From a checkpoint of a small transformer trained on Wikipedia: MLP 384 squared ReLU, 109M tokens.
Each number is 128 + 32 x the weight over the matrix's rms, rounded and kept within 0 to 255. Layers, rows and columns count from 0. Numbers have three digits each.

# layer 12 attention key, 96x96, rms 0.0495, rows 0-67, columns 0-95
134096060112114138106142146115155162132144167208200084133159132137095151077138191119174143143112167094084148176158114145124154194124183099114103105154127141149140086137189100148081118131157148106116139152147096145138172180127107179059074133062134143065119126117155159157128108121106123155
145154114131085138129118099157088133080132127128089150135100130143102111171115102165103140143139136150112162108121125130106184103122101150125141116107121107115149131123132117107146158146133115136099117131126150140136127110144114160186110130144089110192134134113156105095123117096176157147
180130146124116099085155202128203136163139124107115140108151153074153078102103075095117131137127137118098101148103155164135098078177213142142093161147115088149104155103116130117099126055117101167134126097088132193146142113117103149079163141095120147143120127140129125131146141129150122060
078127126141138122130122132142129114145126152126142139121180133136124141074159161165145100085117143122162156103140128103160147153111081098123170129126148105139107119151147130114151096138101114105110151126157121076123154156108150095122144115110152147131148081134109150109088144161154116160
131232154105130152104117210167113148136159079076109169157065132085105079133089098102061152069128099132142070139134194131124110111123138168125130145154091117130126152123124128115110170090128106135129097097096146120156167096070103084139105128192111134141099148151172117121145157120117118052
108060170132128073150110064111110094146075198161143080107132134187129152095202173147174090138138125141142212129132099086179146182096108071113132116094158104125140070112143119166167117166153136122134135160182141090080066159168148136186153118057147097120132118150122204118076148155105111229
089112148137191120128153132120124124148112171112085111151128138166126195104191144126160141144136113150142151095103094139152165171084069117094146148126147124131151127117158167130148081194113108104126079136152084088087133103102160145166148144092168141112138101091064192167101147178140114161
113151157130150098047184127136155100101120070061105107153093152097109125134049084023056200112188105132132095156137123107066140104128127145148135132149090113157162145094141144127102176143122090126115102151176094109129122105119124161124138125155079099117122148094159137166149083155097147114
075156190174150108123150145130108097140069128087034153161051110115118154155136107105076160111194089182097142110112104125118155131106065124092115150147135117143135145103117186088180158154118109118163062151155114072044113077126116173154142110150149144161079141063071129196137102135109197125
108092131112139072147096149174128127158134180150140133113093148147070126129173153154138042147104127096103155112111147165176133075151126135121137124144106096131093118132073145094119171111126152162163109133032152124114093102097148093113140156089131141176082114171125097067166163081124163161
190073109116157168099105151114149202102205114131152131187156118146143085147092101149131154140132137076098091118130154148108104148117167174129130163119116159071112128145137079159156095143149158182115169125076114179157145160114127162090159129134117131132105158129113147117116128122157076104
108114128156067150163116134148099137139121171161120121129152156155157157140113077033131176161102105142130149096127132135098112090143163112067068174111107116192126157119113108158115133113130088131139117176166081128080120132221091143076103124120132130128077108094128149162131129115186161101
141166067153091144142128118097135127102131090109077150136181074135108089083103085163145196105112136119160153154166077098149165124160142158154147107112137138093139093155134106146134139118172107133078155084159081154166115175144092109138187140168102116196177122169185152161113101136132099090
060095103127120172120081133076065076130077082148149147101143045096189092222166127178137120097102144150130113114118132133177140106136107125120155135123140119054093182123189110071187163088169195089160141112116191122136125126164160110155151119167095186161137123104142102167163081064103125190
111134138140175126121167114130153175097107130113052128182189133161095141059143110125124128097073091135125129083157127089121172170117119175123160152106068103137136123134127114184115093178098072119084122146147065081120102159089123125140194154119154131129141117093166170123118147165115157171
132149203156132064166109129105134153165089096161117133129125109155173103096245120184136083119159128127174152107168132130176089167127116100116142107150138169087128191138151140119198152141127116132176090161159127153072079140173143163093149135092146187113141103081139147119097136070137187136
098105065098122150144114130076125111096145157128152100137145155154118097123097151063163120119112147059124133140166126173132120140111132092113129114148140110165127063146126114112114104124122137106115185146154083117162139149071097138095106149105155125110153138125098148149109082134123140117
086086050132147149112112124090143102108140193169182085140178126159074175094144187121221135112131123135148121159123113117139153199120125114129153098147117153162144085134157120134136113146109146081119127176148095086134142171104130175106107127099143162087128140119110162137095072115106106130
146163121110112147130140131142139141089166103134115130150108138095134096199058082115122148107143132132133099128101147175100117098127191186133119124123086121128138135101124128111111170098130126120134137119096143125137147117139104150115093126138071147164114147112152086098167116091123145079
173230167122123149125126155178082124121136070074091143137103176096120090181109097121013124128127114121122083121133145135073123072143112183148103147119098122117140165147104134133161153115121121143132103094085131113163125112098109102164119092211113106149122154114128076107151200136161134110
159140132099153151085133189146140144102087099070124116137098118071125119156096059063109151165130114106120090134102147154089130106107165159127070114117104115153145163115112118122133158122114115155098083138105130161139159110113093153128119131160102100100138176108131116127118103122122128085
120114137119106087206122158143148141161141134140114148112145112125134124155122092154102095145112147124122143116124119132118098102184164119124099138074127142141101115116112122145127118106149127187130174114092151169139125098135116119110155148088151163145119145144138109112150178105147133105
142104144092142079131167131123157131097157076073096129129118098107098128190052076126095113156169172078109165120128114149099080092187198133094116152094087109103138163113106100133117144095190151178128133129080158182180119105115160139123158150122102164140095186119153104122168131113113155121
136107150109077110109184074103175184156107134185162090121109162151147130159062132041128147096140194128156177153129076083100122103156158087171070115114157122174166091155075106197126089138187089100097201182161130144111141157144112102112101127086123067072156108185130151079073113128147131108
153210215124130115075202174129145118126064064106032154115136141147071168106109081130059227145211114113134096071144109098044137085169111141141109123106130120166130120086113133110098146171116078116107083128109081120078111137115089125123160164145105149158138152126118051166153209192139176098
083174174158172106125176145130174097125073082068030134175116164165090140119115093086076209108192122117082088094169093149104113146119125120142130128152088146194190146123132171086146173131083092140124135126174069102106144155055105157112169171126138156117111162055043155191152086169102165158
165105067119089184103196081192187149077122113141117159105172177105128201127053140055142177101170206086186137152145079132140068130155153053124085076115114101183101124163151123133101160137129124079167125132176078117148177091075092200067080121090128148052192118126123111121148085146170126082
127152062111130199101173110195172118129163174105166104157153165120124133136026129000116209076170154146127108159146108136085116125150134091129100182100116157166144128116147089133080168097155121114146154137178136074151173097105121144090060086124120128000144168140095114142113102166142109074
141118168141126118164131068069115084111088156164081070156150163193108116125101122153146141058145130129154125122065104083103108090122098140170107077161136136126181117111070115101107095130126112122142153181163107076104095161110120130157159150132112109111110082123137088101065169153187152121
094126108098159107117171156120155122164114184160114112146159189111126123062103118083174161062109120120108128131133168148131095112142178133142094131160058093186114113131077090150049153112108128101166151140174114101109121154109113121071157125104125101084111089132148164084163128124112126128
175107172128139136141057116147083132130161155147226144134064120169160088159165155157115104186150111137093140108127120132156105144118089148170139093145159140055139138142092127104196112165117174190162126119071162142125111104126142142115137108131113128101100206151095084141151158123130106135
096187135186152130108164141130159133148120148129048132172162135105070126035175118104162120070118123131103090075130131124118181184131125112115129150179112133166131134125190179101123158150059068089138089107207092085139143097141118155123115138145161192100133113090109179180113094135102162124
164159152098170066010174143136190170000048012041186134140107123063151155193072072153029195109163120164104023158163203155096070094098132185118087156080154125117129160058153077068133094123111136178170071143127179120122149082113104134136154121162065152140118126112107018166155197073141125076
120090141125148141168102131124138079126092124144140127128076118127091143151143092166121157121157113116106136173113145197126145152100147151097140111155110156126129120119140099135134111115169199174138120067106149124156116111096145118197133125138156152137124131118106102135117113074102121138
161126060083113183154122125131056120152135227175224143113138137104145148114088219075179101066070184115131170123112158112166176143102113075137104130140161132114109100137151125104091086099111119055086161166150089171119153185108119145049026077163161116108125106150141198126112104139119119135
125180186166107087104114126142172136103097035103077154141104090130126117178147087166066175144160066121125115116162140106153067104132123191137137164111106134135134157152095157100147157136103094189150138078072124089139126099111111117136163189139095112154102154105122035123135194086120149135
194130121128086170141122137177097118174100128131161160113119149097164116142088178060152122093139068109123112117123153113124142098140107107113092134132121107149160174145144120115105127161093122125117141151151130128125158123127099155093108120124135137134131105161153139120132125123134104109
106098166179193132102167123077169153099156081142061122150133098117095112158121066176106148183119125094106098098150122095139072133150115158150160166131125152137100091097111155145177140120157118188127138121117129133140105118127105119111147144140090117137119194100102078119140173097137141142
135152069092111072177107165096060136199062194146189083096167172113137184049173179106175132052097164130158158142096099182150194143113142122144116121113110100132114081152157108123060128107054116096133118136161103125079103157142166152093053096127142155105163111190145210099117115142136082113
156127111093084153163120120154151093143108206158169196108099106170122152093111201066157140128142157136138150116156151134088150133150146109150101132136132104124155154180145107113106110156100121119105090122144142142105117144152137147123072149107139113089141084151118154117145098166124135114
116141185193151067075168150127128050114119145088047184153121076142052165171111045196092199198177082163070087064193156145118136146128142162164198137126086159124163160099121162102125133144092145200148063098082125105139134073098142108141210183130113141150066206051124011154175160145133213140
111123117096101088081142140063084196134018110111179071107149148182191148159120171173151117093095131130128133153062085136181163128105132120126127133119115091060105103135107128139175082138136101094176186131156088137113096097133154121143121094140145146128148094148149140104110136169169134128
179078122111169128111158120092050089153122160106095150167152158128121130103110170115168203098142080125097109169107153133112161107140172171184126098162146106129153161103128094110097172123126145083135120147127130142160153070127120149121190118149128076120052128129159115118176135145111115133
098080102100098212130126093131106083107100107114149187076097124108148095211073106151125134108104113149111152126105159105162094114114168091083089122092111149113110123118105182151153139168176132141119207130080120107189137129144086103162124073118099100116104121123218126106132131114112148129
097103121050173088139112154164145103183128139140135154114088120159088120106176112102100157149157118123152120119135110159096111176171102093085124108120128130172145119113158139069078173118113170110109102128151177162114195106143144117115133128130136104103148155147130109103120104149157088083
120127110150130190094114085158141187074143131126108153108092133131166130064145099095114105139101104150109164137133092119139112097083168127108124197115102109121155145087091107228116087162108129152149146107088128175156064157175095093169127139091097115165125083069122170085159123136107160147
145087164115146154091162082164131100153157143105106135116167130109087173065141131143137143160127128128135120096186138115131162161101168122145144141092139116134133174136110131136104088148080162139091131120073123132146115095122138075167110099086090116099094155169162106144131139139101102144
138105130124077122156091122107178124104132053092168074116095139116153187127117163188093108139113138109125088061117094097075124159090100126106135116100132134062114119127149117134119125166145122169127187133120119105143157193104155132111161076137160160175125109155161121129089183113136134126
123075087126152129185095071129078050171112164164150104118117129163080159078155152158157104130106136118132168139161111164151180173112106083102143104158137165130078078144122127133090109116128117095127120142142125145086127173116136164138095128119177136160148138155100167162116076136116104202
079040081108131144215115105070058070210177253179140052114107124163109157088177203145242100150140197120117227149107076145155201174126152083121147103193127146127112128146154147160088083159125117093140126184163095174144124198177202126121111092110234161104126100121105228139132073151106113123
165188135134075109073118172141138173101100100136129132150160122114157113156160128099075102100106097127147118124128126090134085104113123163108116149071145108113124121158144108094164165139115114145123154065113145094113132113126114150103133121135112120129095117130161100103103160117137115161
079100117166177121165136123057187152083149101082073106167114122157086107140119074198162144167139128113101101127128108114127088151144121124154154129141098167113089118102113150174163119123175159176146104124114135125132122115135109135133186140134100132135117169090053088147164153123131163120
167139211192154136131140121077150149071113010109058124136135140092108090177112035178057131143151080117090078097126131098090068130127123179097138143099116151130150130099109138185149165125153145191148143113115144125180099097099105122148171172116084141156104180104109056125157193061108159148
193142095105091145122150155138074176156108170128186127096166149076178169117084183076152111118109131107148150157107138137135160100107153099139102132100132109148162108149155103136115080182091129066136152158153091161117135121144143106141050070136129130129186084147138198095128083134151074116
096080155092056155042117121201043097137061095122187177084097141090174136234124148102088080131165113160108147150118155171095172053123165138147117186105076100100157155114084102116168090144127119113132143128079145142154133062161113064201152115164079100182121130111175073124148079118151157125
115110087187115145223093140196157066114104171120109152146085112164053176128142144121188134112135107196105136077129082184167150114106094145107148067179103104169157155110167148109121191143119126181115088113127152094115092137087145140084187159125117174169051139103136150127184142146103188154
097105177121131103087155124056182150089133032124099077152080144186128128150158111171059160135137150116110097118168081111085080126146142161143142155131128141139162110098080159150107157160157132129153164131110158144131082142176156129157147125108119111151109135129126109134109162142103107137
126108095161115164124096094184127101148162220112140151118144102080145126102077158091189087145126112109103122127155140107109149141143109113148147082147121122118140125158167102117136099167132136106154079152141134092146154103119137137143121138129168175130108092084126110197145102141129132121
120170140142077063104172152096127132075046135180154075106078115182101091207159128110117116187177150170120116126117116156140157118168115136149140177182089147131123098153127135129183127173099071117095128136168122104082104092146129161186150128119138136126137095159130128149089082152139134164
074107101159124149127079089177218160117219146152103162157153133115102074116180106112131061153134150116131183152190120080090089101145083153124153113169159161144131107102123124139125151072178131100123088130116180115151113126156093129150127171130110128131161126143105110149106141084153129113
062132127134090080171144165072126122101100090153134099115136110162131086161181125146097114159136190165154155123117083167132125151101106143084150127121147112151110099106113163110126159149124100100136154127159152126074118141143135173125161136120138112117118125121105148124107152182133138162
134102114131150089147097090163128116130132145158134090113118108207114120078132121131122145100124171168147095119095104157093148153156128114146118139125144102065108130133127170057053178076169098119127075133082165095114149128193112194099110203116125093097117125108080104140145114168161152142
074172112174108097087161149127185147163100175103129126106111131176111153190130131163136157169153121136151113089153070090136108133158073116094161125183152174103112089162147165098143133198114093124152169184149124130103139147155130160144151114141145140100178100134095108154101126148165161144
154190112150136076151155201077081149105062143128126088146175115117077087152163115132157132144147150104116143145108146124158139146119157126109125113089140149120075106127144148149133100067102119122136095092161083121130124118102096135138087112114123133067191110128087150100142104073124165122
120177104173095110098125185139170140118178103116139146132144163063071066126115139116111123134103093090089135111135166166101079080154173129122122124151114122158145148099115124136110133132127125168129161126121151100165132126134121081108165158145133098131092108117132078129155173106101127127
103161121165141125087129160157172141101187104146130134150122129080079090132132126147118137135117099092098099121140136175115078100153149135125102141148125127167147174100109124133137151139110175164149153117118147071153129123101144073133157155137124083142087093108146088132138189102117137118
078155146166125116125129119151160171130191122121160104129103150100080119134154130165114130137096091119092123099121123139143106112150138131116115148190141114135137188104088119091145169181119162138136126120098146090126134122124178098120161157140127094155096107121109086152145200127107140118
166137138173126126169143106130139124200143199130153142116186126110166133115071165052098118118148160138181152161105135130141166175129122105150119167082124131093143114204181120129105079126141100094073171141155117165104161114143093156072093098130108155097157120133130180107099055152139118144